Weights of a small GPT-style language model, trained from scratch on English Wikipedia.
Architecture: LayerNorm before each block, no biases in attention or MLP, tied embeddings.
Each number is 50 + 12 x the weight over its row's rms, rounded and kept within 0 to 99. Layers, rows and columns count from 0. The size before them is the row's rms in percent of the matrix's.

# k: layer 6 attention key, 192x192, rms 0.0471, rows 116-136, columns 0-63
# q: layer 6 attention query, 192x192, rms 0.047, rows 117-136, columns 0-63
# v: layer 6 attention value, 192x192, rms 0.0471, rows 96-127, columns 0-63
# o: layer 6 attention output (transposed), 192x192, rms 0.0583, rows 96-127, columns 0-63
k116 084:62 52 33 64 53 36 53 48 48 27 46 72 56 36 38 52 41 68 59 41 45 35 62 53 51 27 49 47 45 32 75 59 49 39 54 65 74 32 64 54 60 63 60 40 70 56 50 43 45 52 35 43 69 52 42 43 47 49 48 56 44 55 46 42
q117 082:52 68 69 67 54 60 35 74 67 46 60 54 59 39 43 25 36 49 62 65 54 26 56 67 31 58 56 61 75 37 45 68 57 41 52 62 48 54 50 42 26 41 54 36 41 51 58 64 60 65 66 46 50 69 53 48 47 36 50 40 68 33 37 56
k117 084:49 55 58 82 44 35 39 69 63 56 56 42 51 34 49 54 52 43 39 58 54 35 54 45 28 45 35 63 46 52 46 45 71 50 48 72 41 45 46 59 58 60 41 21 45 36 37 29 60 40 54 55 49 32 51 32 52 50 69 40 47 37 67 47
q118 080:55 46 36 34 64 59 63 45 45 27 48 54 57 34 48 42 58 47 48 55 28 58 29 52 65 56 42 27 38 44 50 12 43 77 59 47 55 58 51 40 49 45 53 43 44 41 29 58 53 45 44 58 48 59 48 76 37 60 50 75 63 50 47 38
k118 083:60 45 37 53 32 55 67 47 26 28 43 32 73 45 36 38 41 38 51 65 50 72 67 18 50 53 49 50 49 45 60 59 67 78 59 58 57 56 53 59 48 43 43 40 60 31 53 34 36 55 43 63 48 48 41 33 47 59 64 45 51 57 34 73
q119 072:43 69 64 65 48 63 50 40 54 35 71 52 48 41 44 41 60 59 67 41 42 47 46 26 34 64 63 47 59 38 54 67 38 40 56 79 69 46 50 36 38 51 61 45 57 33 47 54 41 53 49 46 70 33 23 52 56 43 29 52 34 73 56 60
k119 073:54 48 39 61 59 70 46 46 38 55 39 48 22 31 51 49 73 54 72 66 32 48 41 69 60 40 43 49 45 35 29 50 40 35 43 49 57 29 30 42 44 49 46 45 55 54 52 49 49 45 62 52 65 40 42 34 49 50 56 36 46 58 65 47
q120 073:52 40 60 46 50 45 52 42 52 49 45 58 26 57 30 48 30 37 58 52 46 49 50 47 50 44 29 31 33 52 30 36 37 74 48 42 52 32 46 56 48 42 68 45 60 53 57 56 50 51 60 66 66 55 43 52 34 36 42 62 60 57 34 61
k120 081:47 34 43 41 62 25 53 47 48 50 52 66 65 36 43 65 50 46 53 61 56 61 40 20 47 55 33 46 44 51 34 24 53 90 66 53 33 46 40 47 46 42 64 47 39 60 63 62 50 37 56 61 54 47 29 54 35 51 55 63 50 61 42 60
q121 065:52 49 37 74 49 40 52 41 62 58 53 36 56 44 48 78 53 39 59 55 46 66 64 50 30 27 61 48 56 67 52 36 70 70 53 26 65 55 52 50 53 88 59 53 49 47 42 39 59 54 73 39 48 47 43 25 57 38 47 50 28 46 48 63
k121 068:36 68 54 32 41 53 64 54 74 46 67 33 56 52 49 44 49 51 72 44 37 47 54 37 35 49 58 44 45 44 54 33 60 51 61 43 61 35 64 39 42 54 50 41 61 47 38 40 50 33 69 54 44 53 55 55 45 37 39 43 35 44 56 57
q122 072:64 57 45 63 42 36 45 48 46 50 39 74 60 69 57 48 54 37 38 45 62 60 44 63 33 67 44 33 60 53 79 46 35 58 62 47 70 33 62 52 36 42 47 49 53 60 63 34 50 49 34 55 49 46 63 64 80 35 41 61 52 58 51 58
k122 075:33 60 41 33 60 44 61 48 43 51 33 52 45 48 50 48 38 50 52 43 66 52 40 57 61 62 21 55 43 47 48 39 52 42 27 52 62 67 48 41 40 65 33 41 40 61 49 45 44 55 33 84 49 41 42 56 43 34 55 48 35 51 41 31
q123 071:61 46 50 62 42 53 33 54 57 39 54 71 46 56 65 51 39 53 52 46 38 47 48 60 51 63 48 43 49 48 50 32 48 61 44 54 57 39 45 18 45 22 53 54 35 45 38 38 52 61 41 58 42 38 53 69 26 58 51 38 68 55 50 74
k123 072:51 45 47 43 55 56 48 62 54 40 28 44 55 42 67 74 54 46 49 55 59 47 56 31 41 44 56 44 63 57 43 51 63 48 57 67 51 49 53 21 61 54 43 50 61 45 44 80 56 49 57 56 32 43 75 50 36 55 67 33 41 51 46 47
q124 072:71 76 30 70 25 79 39 52 32 46 53 49 28 60 37 47 53 48 64 61 28 66 50 48 37 54 58 52 36 31 58 37 65 54 37 41 46 64 52 31 38 31 68 42 75 48 44 53 50 49 36 50 51 61 87 44 43 37 67 51 43 45 31 41
k124 079:55 58 53 57 22 51 27 48 61 45 57 43 46 57 43 55 65 53 77 43 41 60 52 28 47 65 35 51 58 60 41 47 54 42 62 71 52 44 57 36 61 43 56 40 51 42 57 63 52 34 54 48 61 44 56 18 28 58 48 52 66 47 59 38
q125 087:61 38 48 66 55 52 40 59 32 58 46 42 47 62 15 49 45 47 67 73 66 60 34 55 35 47 56 32 53 61 52 37 62 64 53 39 64 62 39 63 43 57 57 44 65 47 64 62 51 63 46 36 60 56 57 44 44 19 58 55 24 51 58 55
k125 090:52 50 39 38 60 46 44 57 43 77 51 52 51 72 27 40 46 65 61 47 69 58 54 33 44 53 52 39 54 43 48 40 62 60 54 31 57 61 36 62 51 50 63 51 56 30 45 56 68 62 39 52 57 42 52 54 45 31 33 46 61 54 84 59
q126 082:47 44 20 56 55 62 33 31 48 64 48 60 59 55 54 40 48 48 73 31 63 40 18 48 54 51 53 54 47 50 43 65 28 54 47 61 47 35 24 44 64 51 68 69 38 53 52 52 72 51 54 59 71 63 43 25 61 42 47 53 58 34 57 34
k126 093:47 43 57 61 36 49 44 41 40 68 59 28 43 56 44 36 48 37 50 41 65 64 35 68 27 65 54 49 38 54 14 59 63 55 62 50 54 44 48 35 47 51 41 59 46 40 22 41 75 34 61 67 53 50 55 46 60 34 63 49 54 51 69 48
q127 086:61 54 47 44 61 56 29 54 60 45 56 71 50 41 63 58 70 46 42 59 70 55 46 59 39 38 40 59 52 53 66 63 15 42 50 51 42 32 72 59 34 49 42 59 28 58 58 59 21 36 39 66 34 46 49 58 52 59 45 38 43 34 52 27
k127 087:24 27 55 55 67 33 42 39 28 32 55 53 36 74 59 60 47 47 46 76 60 46 52 61 62 49 64 65 57 57 48 42 39 34 44 47 78 67 47 67 51 32 45 49 37 64 53 61 19 65 59 77 33 65 52 54 63 60 59 53 47 49 42 50
v96 104:21 43 58 58 53 48 56 45 47 46 45 47 59 28 52 46 55 33 50 59 76 16 28 53 49 47 49 34 55 61 58 61 70 51 45 64 48 35 36 41 56 64 46 50 49 68 54 48 38 47 57 55 47 37 46 23 42 51 41 23 42 48 48 55
o96 095:90 79 54 60 52 62 51 55 34 39 37 34 48 48 61 37 45 41 42 53 28 54 71 28 63 65 42 42 61 52 38 23 53 55 53 55 54 64 52 43 71 67 54 30 50 56 47 30 59 60 42 58 66 44 69 63 60 64 36 66 39 38 43 71
v97 091:48 75 52 43 67 62 55 52 56 30 73 64 57 50 57 49 63 53 36 58 49 60 45 72 63 44 46 64 30 65 56 53 24 46 53 38 48 54 40 65 57 53 56 56 46 35 52 38 59 53 39 35 50 72 35 21 38 41 49 53 59 86 52 68
o97 080:43 30 69 63 62 32 53 45 36 41 39 45 67 44 53 53 39 43 58 51 47 48 63 30 58 38 59 35 81 28 53 38 65 59 60 57 44 63 50 30 65 56 39 57 41 54 42 74 38 62 50 67 73 43 54 64 58 57 54 52 51 38 50 46
v98 099:34 62 69 45 51 37 60 66 52 32 44 47 61 49 59 61 48 40 51 45 51 63 33 72 49 45 51 33 61 15 37 49 49 48 53 80 61 56 57 53 71 40 57 45 59 56 46 25 52 40 44 66 38 53 58 59 41 47 36 44 57 48 37 42
o98 085:62 39 34 47 57 55 56 65 36 72 58 51 38 54 65 36 29 52 50 45 56 47 46 49 36 53 64 48 59 62 58 42 53 80 60 38 32 61 54 50 44 56 59 38 37 41 58 32 59 52 50 62 31 68 50 58 36 35 58 72 28 43 66 49
v99 091:34 48 59 40 59 37 46 37 54 72 39 55 67 60 45 44 38 73 48 47 69 37 42 66 74 30 63 46 59 50 44 55 63 46 51 41 58 54 48 39 53 35 74 49 78 42 26 76 36 51 40 25 47 54 62 41 42 61 63 34 40 39 52 49
o99 086:36 47 66 24 44 66 54 50 42 44 40 31 50 56 60 44 58 47 40 58 49 29 69 39 41 58 59 59 51 59 51 41 35 52 59 33 51 68 44 78 35 49 40 59 40 52 57 40 85 62 64 71 57 49 58 60 54 32 59 57 51 50 57 55
v100 091:58 53 59 46 53 35 60 62 60 46 32 56 41 43 41 45 57 72 50 54 46 61 34 41 48 45 58 57 71 45 64 43 33 60 49 65 50 39 63 63 48 38 66 29 23 65 37 53 57 59 62 37 50 42 39 48 54 15 66 43 45 53 43 56
o100 085:39 44 43 64 48 77 37 43 20 56 62 62 68 60 60 55 58 48 74 52 50 63 57 51 42 61 55 69 59 45 42 73 60 36 52 30 36 63 31 42 30 78 43 67 66 34 61 55 41 44 42 41 43 54 53 33 47 50 58 59 60 30 54 23
v101 098:56 62 50 53 59 60 50 60 45 22 45 43 56 24 49 39 36 38 51 47 37 56 36 23 56 38 44 48 49 54 61 50 37 37 54 53 55 62 50 62 48 41 54 65 54 44 47 52 37 42 53 56 38 53 43 47 45 45 56 48 41 66 56 61
o101 085:64 32 47 57 32 56 36 45 73 63 35 59 39 62 40 63 44 38 66 65 49 65 65 62 59 61 43 41 71 53 55 57 63 39 36 55 62 50 45 57 48 53 34 38 70 52 61 62 63 51 55 45 57 39 47 42 50 50 53 52 47 37 31 53
v102 095:47 36 49 53 79 66 77 48 62 52 52 33 43 46 48 55 57 45 44 43 51 49 52 60 65 47 32 55 32 27 56 52 55 64 72 48 44 51 56 59 52 52 54 49 67 45 34 38 50 54 51 40 41 33 70 30 56 38 40 56 51 45 55 51
o102 079:65 44 51 42 26 66 36 52 49 49 42 49 45 45 43 63 50 42 66 62 25 30 62 52 38 37 76 51 54 47 42 53 62 32 39 33 58 34 57 64 58 54 49 75 39 49 66 58 58 43 53 57 57 54 65 69 48 51 57 64 42 46 35 58
v103 085:43 46 66 39 34 36 37 57 41 36 58 62 45 61 50 63 42 41 60 64 57 58 48 58 51 70 69 46 59 37 57 53 37 59 52 58 35 39 50 42 66 55 55 43 44 42 37 68 40 71 43 61 37 42 53 48 46 65 51 56 32 29 55 83
o103 082:54 57 46 35 64 55 56 50 53 70 51 44 45 41 42 54 35 54 48 28 27 55 51 60 93 38 45 63 39 55 57 37 38 49 58 45 60 83 35 55 53 43 49 45 41 61 68 31 65 32 58 66 76 53 36 70 42 35 52 20 36 71 57 45
v104 091:59 75 56 26 30 52 57 55 52 48 38 61 39 55 36 58 60 52 63 43 49 61 48 37 47 56 46 54 36 43 57 50 54 56 35 59 65 45 48 60 49 65 54 50 48 40 41 46 46 73 52 60 39 59 55 40 78 72 41 35 45 42 57 38
o104 093:48 43 56 51 52 40 35 57 37 42 56 31 47 47 47 28 48 35 43 59 49 33 41 45 44 44 52 52 56 55 38 66 50 58 46 36 49 51 40 44 48 46 46 47 59 46 37 44 45 42 42 47 31 40 34 47 47 24 60 65 24 35 38 57
v105 080:50 47 72 62 65 30 50 38 59 54 52 46 54 43 22 43 64 59 41 51 25 59 46 50 23 36 52 54 64 48 43 78 52 45 49 50 68 55 73 32 51 35 31 43 51 39 63 57 32 46 49 48 46 51 69 37 53 59 33 49 41 57 39 56
o105 074:51 42 37 41 41 73 50 64 54 47 57 44 27 58 49 60 36 47 90 52 61 45 62 41 68 58 47 40 64 48 55 39 39 09 51 25 25 54 46 44 42 56 57 45 32 59 49 51 54 50 50 33 59 32 37 57 42 33 47 61 56 41 54 49
v106 088:41 38 66 56 57 53 54 31 67 47 49 36 67 42 39 56 54 55 32 57 53 53 43 22 40 37 65 48 21 45 78 34 42 49 29 48 52 49 52 60 37 67 51 66 63 56 47 49 52 39 51 44 53 27 47 65 42 57 54 64 65 29 66 56
o106 078:77 46 45 63 40 62 45 63 53 50 63 42 53 46 39 32 53 51 49 46 42 48 64 64 50 67 41 77 68 54 45 52 45 54 66 63 50 44 55 49 81 26 39 51 53 31 66 53 55 45 51 56 86 84 55 23 68 49 30 52 56 45 30 46
v107 094:28 65 35 50 43 42 55 66 59 61 39 49 50 55 53 44 39 31 57 24 27 82 34 33 38 83 51 53 67 69 43 36 46 51 50 43 48 58 42 49 52 65 50 49 74 57 74 43 62 46 38 53 48 66 41 49 76 51 50 56 71 42 51 72
o107 081:49 55 67 46 55 50 23 21 65 41 51 47 29 51 52 49 40 65 78 60 56 32 50 64 39 39 30 42 62 35 61 71 58 53 71 68 35 60 37 63 41 44 49 43 46 65 49 54 48 53 67 56 44 41 53 66 42 40 48 52 61 66 51 35
v108 091:53 51 37 43 39 77 49 59 64 55 50 55 62 54 55 67 43 49 60 38 62 53 54 57 64 74 61 56 60 63 59 34 56 58 47 51 54 61 66 73 44 47 47 26 63 57 46 18 37 54 48 58 43 38 45 56 54 59 40 37 66 70 42 68
o108 083:51 46 54 63 49 41 62 41 43 40 64 45 37 42 45 38 51 43 50 56 33 37 48 57 42 50 45 59 47 51 42 73 49 49 53 60 31 43 41 44 39 37 81 58 49 57 53 67 71 56 44 38 59 54 60 38 41 48 66 25 55 14 31 58
v109 090:58 55 59 73 44 57 36 43 55 55 77 59 46 49 32 48 59 40 30 57 38 57 55 66 50 56 32 49 36 58 64 36 41 54 47 61 68 56 69 48 33 55 33 36 57 58 53 38 42 50 48 63 40 64 53 58 58 65 23 41 32 69 45 34
o109 077:42 42 20 46 47 67 73 63 46 44 45 62 44 56 53 54 55 49 49 65 72 46 37 54 61 47 60 37 51 50 27 55 40 34 24 60 41 40 60 45 70 44 44 50 47 54 39 59 39 59 46 79 47 56 50 56 65 57 45 59 58 51 35 60
v110 088:77 43 50 64 53 47 53 49 37 71 44 58 48 58 44 67 37 43 32 37 53 39 37 43 66 69 63 41 40 66 51 63 41 34 70 31 66 71 49 60 36 40 52 42 33 46 45 51 59 52 23 56 44 53 49 44 31 67 32 47 40 50 45 46
o110 078:31 51 50 39 47 44 43 59 56 47 42 46 67 44 52 45 64 48 66 57 52 34 58 40 27 43 58 69 71 43 64 54 62 52 43 60 38 24 51 56 39 50 40 45 60 45 74 53 60 29 48 58 41 31 52 36 63 30 68 44 44 72 40 61
v111 084:48 78 38 35 33 46 41 50 75 52 60 42 59 30 44 68 42 36 66 55 68 35 37 31 32 43 62 52 52 39 56 63 60 55 51 36 52 66 54 38 47 55 36 62 49 60 45 42 42 58 55 35 43 60 29 47 37 47 41 23 58 34 42 55
o111 074:55 42 88 43 49 69 43 49 46 63 57 46 35 51 42 37 33 58 42 44 56 60 49 55 70 61 35 64 42 59 43 39 30 56 52 67 39 50 41 54 42 29 49 52 53 24 83 54 55 44 46 66 56 54 65 49 71 29 58 55 48 46 57 65
v112 091:66 40 42 51 66 68 49 46 34 43 61 63 39 43 35 43 32 68 52 31 53 39 54 73 40 52 56 57 45 49 68 46 58 52 58 51 57 29 36 57 40 47 56 39 45 68 58 34 42 36 54 24 64 50 27 67 60 48 56 39 49 38 42 50
o112 084:54 89 49 69 44 35 44 64 46 62 51 54 73 53 53 43 79 45 56 73 26 60 61 38 61 41 60 29 54 61 49 68 43 26 59 46 29 52 66 37 64 37 64 55 36 54 42 76 52 67 44 59 40 68 51 40 41 53 52 43 60 60 45 48
v113 088:53 73 08 55 62 41 53 48 34 51 59 41 48 80 57 43 38 31 59 50 48 43 55 64 62 44 30 55 64 48 55 61 45 55 23 53 47 25 63 48 47 19 56 24 47 45 39 40 51 45 49 45 56 35 66 49 53 66 58 28 41 50 69 70
o113 080:52 47 66 54 63 55 51 53 73 57 55 65 44 49 65 47 48 64 42 63 54 60 43 51 64 41 63 63 41 51 27 54 39 34 60 45 55 55 57 36 30 63 62 69 48 54 40 62 40 61 70 53 36 38 51 76 68 50 54 55 39 36 39 39
v114 093:54 34 40 47 66 54 64 47 57 52 72 51 52 44 54 72 49 64 58 36 61 38 54 55 45 40 62 24 64 40 57 47 75 51 62 45 70 59 38 53 45 59 29 44 51 66 44 39 58 50 46 39 48 62 59 44 73 43 55 54 51 62 52 39
o114 082:30 61 34 39 54 50 36 59 34 65 43 54 44 57 46 48 48 54 68 66 48 64 44 56 19 42 38 64 44 64 73 29 31 37 47 45 40 38 50 49 58 44 61 48 26 39 50 51 38 57 26 70 65 70 52 47 27 55 36 58 53 41 39 45
v115 090:46 49 64 51 54 41 54 47 64 60 65 44 27 36 47 27 64 43 48 61 34 47 45 78 61 49 41 46 44 32 74 73 53 57 38 51 47 38 48 63 36 64 50 36 57 41 45 58 78 44 45 50 56 67 59 35 50 49 77 53 15 62 55 55
o115 082:71 50 35 71 66 69 36 57 38 38 47 48 58 51 47 44 58 36 59 58 46 66 38 51 56 41 47 51 53 68 54 64 46 43 39 42 55 31 31 39 53 47 55 43 56 61 54 52 32 39 30 52 64 34 44 31 32 51 49 47 35 42 40 46
v116 094:31 64 52 21 47 45 51 40 67 60 58 49 41 48 61 34 52 55 29 51 71 58 56 43 44 63 44 53 51 48 51 23 53 81 31 64 35 56 60 49 43 38 44 48 43 43 45 60 29 55 46 54 52 42 59 51 68 45 69 42 59 42 77 64
o116 082:59 28 44 70 59 47 47 76 61 62 43 42 49 39 48 62 42 62 55 52 44 63 39 52 42 49 37 56 60 40 34 74 41 26 43 49 45 70 49 72 55 55 48 57 50 63 56 49 52 53 51 47 74 67 46 41 62 38 37 52 58 62 41 58
v117 090:46 44 69 28 55 53 42 56 60 32 24 64 30 33 57 49 20 55 24 74 39 39 48 56 51 57 50 49 52 61 38 39 48 54 49 22 59 50 23 58 55 62 46 49 61 21 54 59 60 39 52 41 52 50 62 65 59 45 51 48 38 43 53 54
o117 076:38 61 46 44 52 39 77 53 43 65 58 59 57 42 51 35 59 59 57 46 59 51 65 42 63 09 50 48 39 62 53 43 68 53 45 48 53 71 76 58 59 31 32 46 62 51 50 19 39 52 45 54 54 49 52 55 47 49 47 66 51 95 71 67
v118 094:47 40 37 52 69 70 38 39 54 46 33 57 33 42 51 60 50 47 39 50 59 44 37 57 53 59 53 45 31 43 57 38 42 49 53 39 29 34 55 49 46 47 42 46 42 79 65 43 43 56 43 55 50 57 36 55 64 47 56 48 61 48 31 46
o118 084:60 39 31 58 57 21 70 60 56 55 53 64 53 51 42 48 33 30 60 63 48 53 61 60 57 46 45 45 52 55 40 45 45 26 50 50 49 64 60 53 70 65 67 40 53 29 51 61 51 33 44 51 40 67 68 56 41 55 38 63 66 48 48 62
v119 087:59 67 36 28 40 42 68 53 39 31 65 47 66 53 29 73 27 56 53 54 59 48 75 33 48 45 17 46 56 70 32 62 37 55 37 68 47 38 39 46 37 46 65 59 65 62 61 58 48 53 30 55 47 58 45 63 44 61 48 48 38 45 66 65
o119 071:25 37 79 70 43 47 30 35 62 78 43 54 51 47 58 33 53 30 76 50 55 52 45 51 21 63 71 45 43 20 66 51 54 48 61 30 41 73 66 32 34 57 46 31 31 61 64 31 40 48 63 40 55 47 67 37 56 60 50 44 74 42 48 35
v120 092:52 56 48 45 48 64 61 39 43 47 59 43 31 64 52 49 30 63 80 46 38 35 51 37 70 43 57 49 38 36 70 50 52 56 48 45 51 66 35 39 40 65 24 43 73 48 46 68 53 72 70 47 61 56 26 38 61 59 64 61 48 61 56 84
o120 083:33 20 61 41 37 39 45 57 43 23 47 88 50 40 49 54 68 58 43 41 54 75 48 53 36 52 29 47 37 52 40 64 62 39 50 53 33 50 52 72 50 56 57 48 43 71 68 66 43 51 56 48 57 27 40 50 54 45 39 44 54 63 63 32
v121 095:57 26 32 39 51 62 78 25 54 56 73 46 64 37 38 41 56 48 44 52 44 49 38 68 49 45 48 59 38 34 67 48 58 57 44 49 54 39 42 45 58 37 32 59 66 45 39 34 56 67 44 52 50 47 52 33 30 53 43 60 40 32 55 58
o121 081:54 53 83 43 54 49 55 54 56 28 36 52 39 38 60 51 45 36 36 30 51 42 51 44 60 71 49 33 42 56 46 48 43 50 31 55 42 48 60 42 59 42 66 69 32 41 65 54 46 48 66 49 55 63 45 45 57 62 69 51 44 56 44 36
v122 091:51 65 64 42 64 67 58 62 55 62 53 41 71 44 47 41 38 53 65 43 42 38 61 65 32 59 52 58 48 37 76 43 55 34 28 82 58 56 41 56 65 52 49 51 33 43 44 57 56 51 48 59 51 66 25 60 64 46 34 44 54 51 48 28
o122 078:38 50 39 73 43 53 47 56 70 47 56 49 59 50 39 58 65 47 63 55 53 52 54 52 59 48 39 40 51 49 60 47 41 61 61 22 58 41 52 62 47 27 53 57 50 70 58 30 52 48 41 38 47 73 72 41 41 51 78 66 56 59 54 68
v123 083:51 61 46 21 67 40 37 57 30 76 55 63 39 52 50 63 30 45 54 42 55 40 56 30 68 61 52 38 27 53 58 66 44 35 45 41 39 61 72 50 41 42 62 33 63 49 45 45 36 43 48 40 41 32 32 70 54 24 66 47 47 33 55 50
o123 075:42 53 53 46 34 44 50 51 62 60 66 27 48 51 32 55 69 34 39 63 56 52 73 58 56 52 67 81 61 53 36 65 59 44 60 54 50 56 30 51 44 41 63 42 39 36 55 42 66 56 56 35 35 53 55 28 56 59 61 38 64 56 47 59
v124 091:72 54 30 38 77 29 34 64 50 45 32 48 43 43 35 60 65 50 25 52 52 58 51 37 48 42 50 57 62 72 52 45 56 51 49 45 62 51 71 74 53 48 47 45 52 47 61 40 64 43 62 42 43 55 59 25 58 52 34 35 70 49 64 71
o124 077:43 55 48 63 43 60 61 66 56 42 50 44 53 39 43 48 33 43 59 43 40 67 43 42 53 42 56 48 45 46 37 38 65 65 35 44 52 43 36 32 38 64 15 81 47 46 45 68 41 43 63 36 64 63 43 61 47 37 34 48 48 62 42 32
v125 089:29 64 55 42 44 51 62 37 59 43 61 49 47 52 33 60 26 61 65 34 28 62 39 25 47 52 53 70 43 41 19 59 58 68 55 64 64 61 47 49 52 36 34 41 35 37 49 54 47 74 38 25 42 80 40 60 37 46 22 73 34 58 53 44
o125 081:50 41 54 60 46 52 63 51 46 62 56 41 32 37 35 45 55 22 59 73 57 42 59 66 65 48 76 14 44 38 77 38 61 45 58 51 42 47 46 69 58 34 61 50 56 53 55 32 63 60 62 65 52 48 55 34 57 38 76 63 56 74 53 43
v126 083:34 61 62 56 46 65 33 41 66 43 54 60 66 54 38 55 44 60 65 76 49 42 54 47 52 72 61 66 55 49 62 52 25 55 54 62 26 50 51 32 36 71 46 63 39 71 50 60 43 53 33 54 65 47 41 39 40 32 42 55 68 30 63 68
o126 073:44 46 50 39 30 38 75 65 26 62 48 37 35 48 62 55 49 54 59 38 36 57 30 39 53 41 51 51 33 36 47 50 52 52 47 36 63 53 36 47 53 22 63 30 76 25 47 52 34 51 32 43 39 38 52 22 63 70 50 46 51 52 49 47
v127 090:35 70 62 49 62 52 37 24 59 39 44 46 64 53 64 48 34 48 28 54 67 58 57 31 61 59 71 71 50 36 46 35 46 50 49 75 46 44 49 37 58 41 66 48 43 65 49 18 57 44 36 57 50 49 41 47 26 44 45 38 24 51 40 22
o127 081:38 31 64 52 41 57 67 56 43 57 48 31 53 43 33 53 46 53 59 59 43 63 39 61 49 40 51 38 46 56 48 52 65 57 45 60 51 54 48 46 41 52 39 39 52 10 54 44 68 41 36 38 35 49 50 53 34 40 52 62 63 54 69 57
q128 103:55 63 51 48 15 39 34 44 24 62 56 53 55 55 44 47 63 72 49 42 37 61 38 57 46 42 55 63 61 70 65 32 48 43 64 61 40 72 68 69 37 60 54 43 31 62 60 49 29 63 28 43 45 65 54 50 47 55 47 40 49 42 37 49
k128 106:65 64 58 56 41 44 61 32 35 52 53 44 34 24 40 35 49 46 47 62 33 45 66 52 41 61 59 53 64 61 36 26 23 30 51 48 49 58 56 61 46 56 55 50 63 55 65 58 42 45 31 58 42 45 37 62 70 50 44 73 45 40 41 46
q129 103:87 62 76 62 47 33 47 62 42 51 49 46 54 53 41 49 86 68 58 50 39 41 42 48 52 56 48 47 52 59 54 56 44 59 35 54 60 34 54 39 63 47 53 48 42 53 50 55 22 33 32 47 85 47 56 41 44 29 63 42 48 38 45 52
k129 102:59 45 59 53 36 42 48 33 70 37 60 39 39 51 58 53 76 81 70 39 48 46 34 59 66 53 50 46 52 42 31 29 30 56 59 42 53 60 38 56 62 66 58 63 34 63 56 46 44 36 29 48 69 58 54 52 38 56 67 40 49 43 61 50
q130 096:49 31 48 33 59 28 52 37 53 39 45 51 55 40 61 40 56 54 67 40 46 54 41 29 76 64 51 57 46 22 53 45 89 38 31 45 43 65 51 52 42 31 66 46 62 65 49 51 48 55 47 43 42 39 36 70 20 60 55 39 67 72 33 59
k130 096:53 37 62 31 34 62 60 43 55 57 39 44 62 37 48 27 65 69 43 30 67 62 59 40 63 53 41 45 52 56 47 53 68 51 54 65 53 44 56 54 75 60 63 54 35 55 45 67 46 33 51 46 42 54 50 53 28 84 57 46 70 69 35 64
q131 104:49 31 48 62 40 51 47 55 39 41 27 59 58 30 64 75 63 45 70 34 44 69 63 59 36 51 48 59 74 63 67 47 55 51 29 46 71 51 67 56 47 59 54 32 42 44 48 41 41 40 41 58 85 56 56 46 55 71 68 52 51 51 36 60
k131 110:68 49 69 64 20 55 36 39 56 55 22 56 79 36 73 64 58 40 41 16 62 60 48 60 38 72 44 49 69 54 52 37 37 46 41 49 64 58 69 78 51 49 67 52 41 37 49 34 52 56 34 58 39 55 46 53 41 69 52 57 42 59 50 59
q132 107:49 56 41 38 45 61 65 47 53 41 60 46 29 49 35 35 57 60 68 62 59 60 31 32 56 32 56 74 60 35 47 70 46 45 42 41 41 53 48 79 48 62 41 47 59 50 33 56 54 29 31 66 41 32 45 42 44 54 30 27 70 45 62 35
k132 113:57 54 52 65 31 58 59 58 55 31 63 67 30 56 46 47 42 55 58 68 39 55 30 36 56 35 64 53 56 43 38 70 36 68 54 52 49 43 46 70 56 50 40 65 71 36 40 69 52 39 38 68 40 48 43 37 51 48 35 46 77 41 66 41
q133 091:61 59 45 44 49 56 67 76 54 58 69 69 52 74 52 50 49 42 58 81 50 45 39 58 31 45 39 72 63 63 67 59 41 42 68 58 51 43 48 58 33 57 19 42 38 40 65 48 62 49 49 50 65 47 46 33 32 51 51 59 70 36 58 34
k133 095:61 49 51 51 37 48 55 74 33 41 58 45 46 56 59 71 50 40 56 65 47 53 34 64 42 26 50 57 58 53 45 47 62 53 58 74 37 62 58 49 40 61 44 38 44 35 50 46 60 62 58 31 50 51 61 55 37 39 48 48 52 45 61 52
q134 101:42 59 50 40 60 40 51 51 46 50 37 35 67 53 63 55 62 47 66 66 62 51 49 29 26 70 46 41 49 59 53 49 58 39 33 45 43 48 62 38 52 60 38 50 32 43 53 46 51 62 68 41 44 49 34 52 51 50 57 50 47 77 47 56
k134 100:43 57 40 36 47 38 55 68 54 67 68 50 55 66 63 41 46 48 59 39 61 44 48 49 35 67 40 49 49 45 60 52 50 49 45 64 52 50 50 46 57 48 41 48 40 38 49 38 33 66 53 42 42 37 46 56 42 50 57 37 52 88 43 43
q135 103:52 45 69 68 73 64 46 43 39 48 57 48 81 52 61 40 60 44 35 57 44 55 60 62 39 44 39 44 53 51 42 53 51 62 54 47 50 73 44 69 47 60 56 43 48 66 40 45 38 70 37 39 25 33 56 71 61 45 40 44 61 46 31 48
k135 098:39 42 61 55 82 33 47 55 30 53 52 59 50 60 48 43 50 51 49 62 22 59 49 45 37 45 66 45 41 36 47 39 69 64 49 42 71 79 50 57 58 34 47 43 58 46 60 40 31 58 33 59 51 42 53 58 64 43 53 55 69 40 38 59
q136 106:68 49 39 36 51 56 56 50 48 47 58 75 46 66 34 39 16 51 40 39 48 48 40 55 51 44 45 55 84 35 44 44 77 72 47 40 32 46 35 58 58 58 60 38 43 52 63 83 56 65 55 54 45 39 50 38 50 47 50 67 58 31 49 50
k136 112:56 34 47 41 57 46 60 74 59 64 65 62 51 35 24 26 32 52 57 58 42 58 26 38 37 52 51 44 66 33 61 63 77 50 60 27 26 62 60 53 62 41 48 45 49 62 58 73 68 42 44 67 49 44 44 39 42 57 58 62 50 33 63 48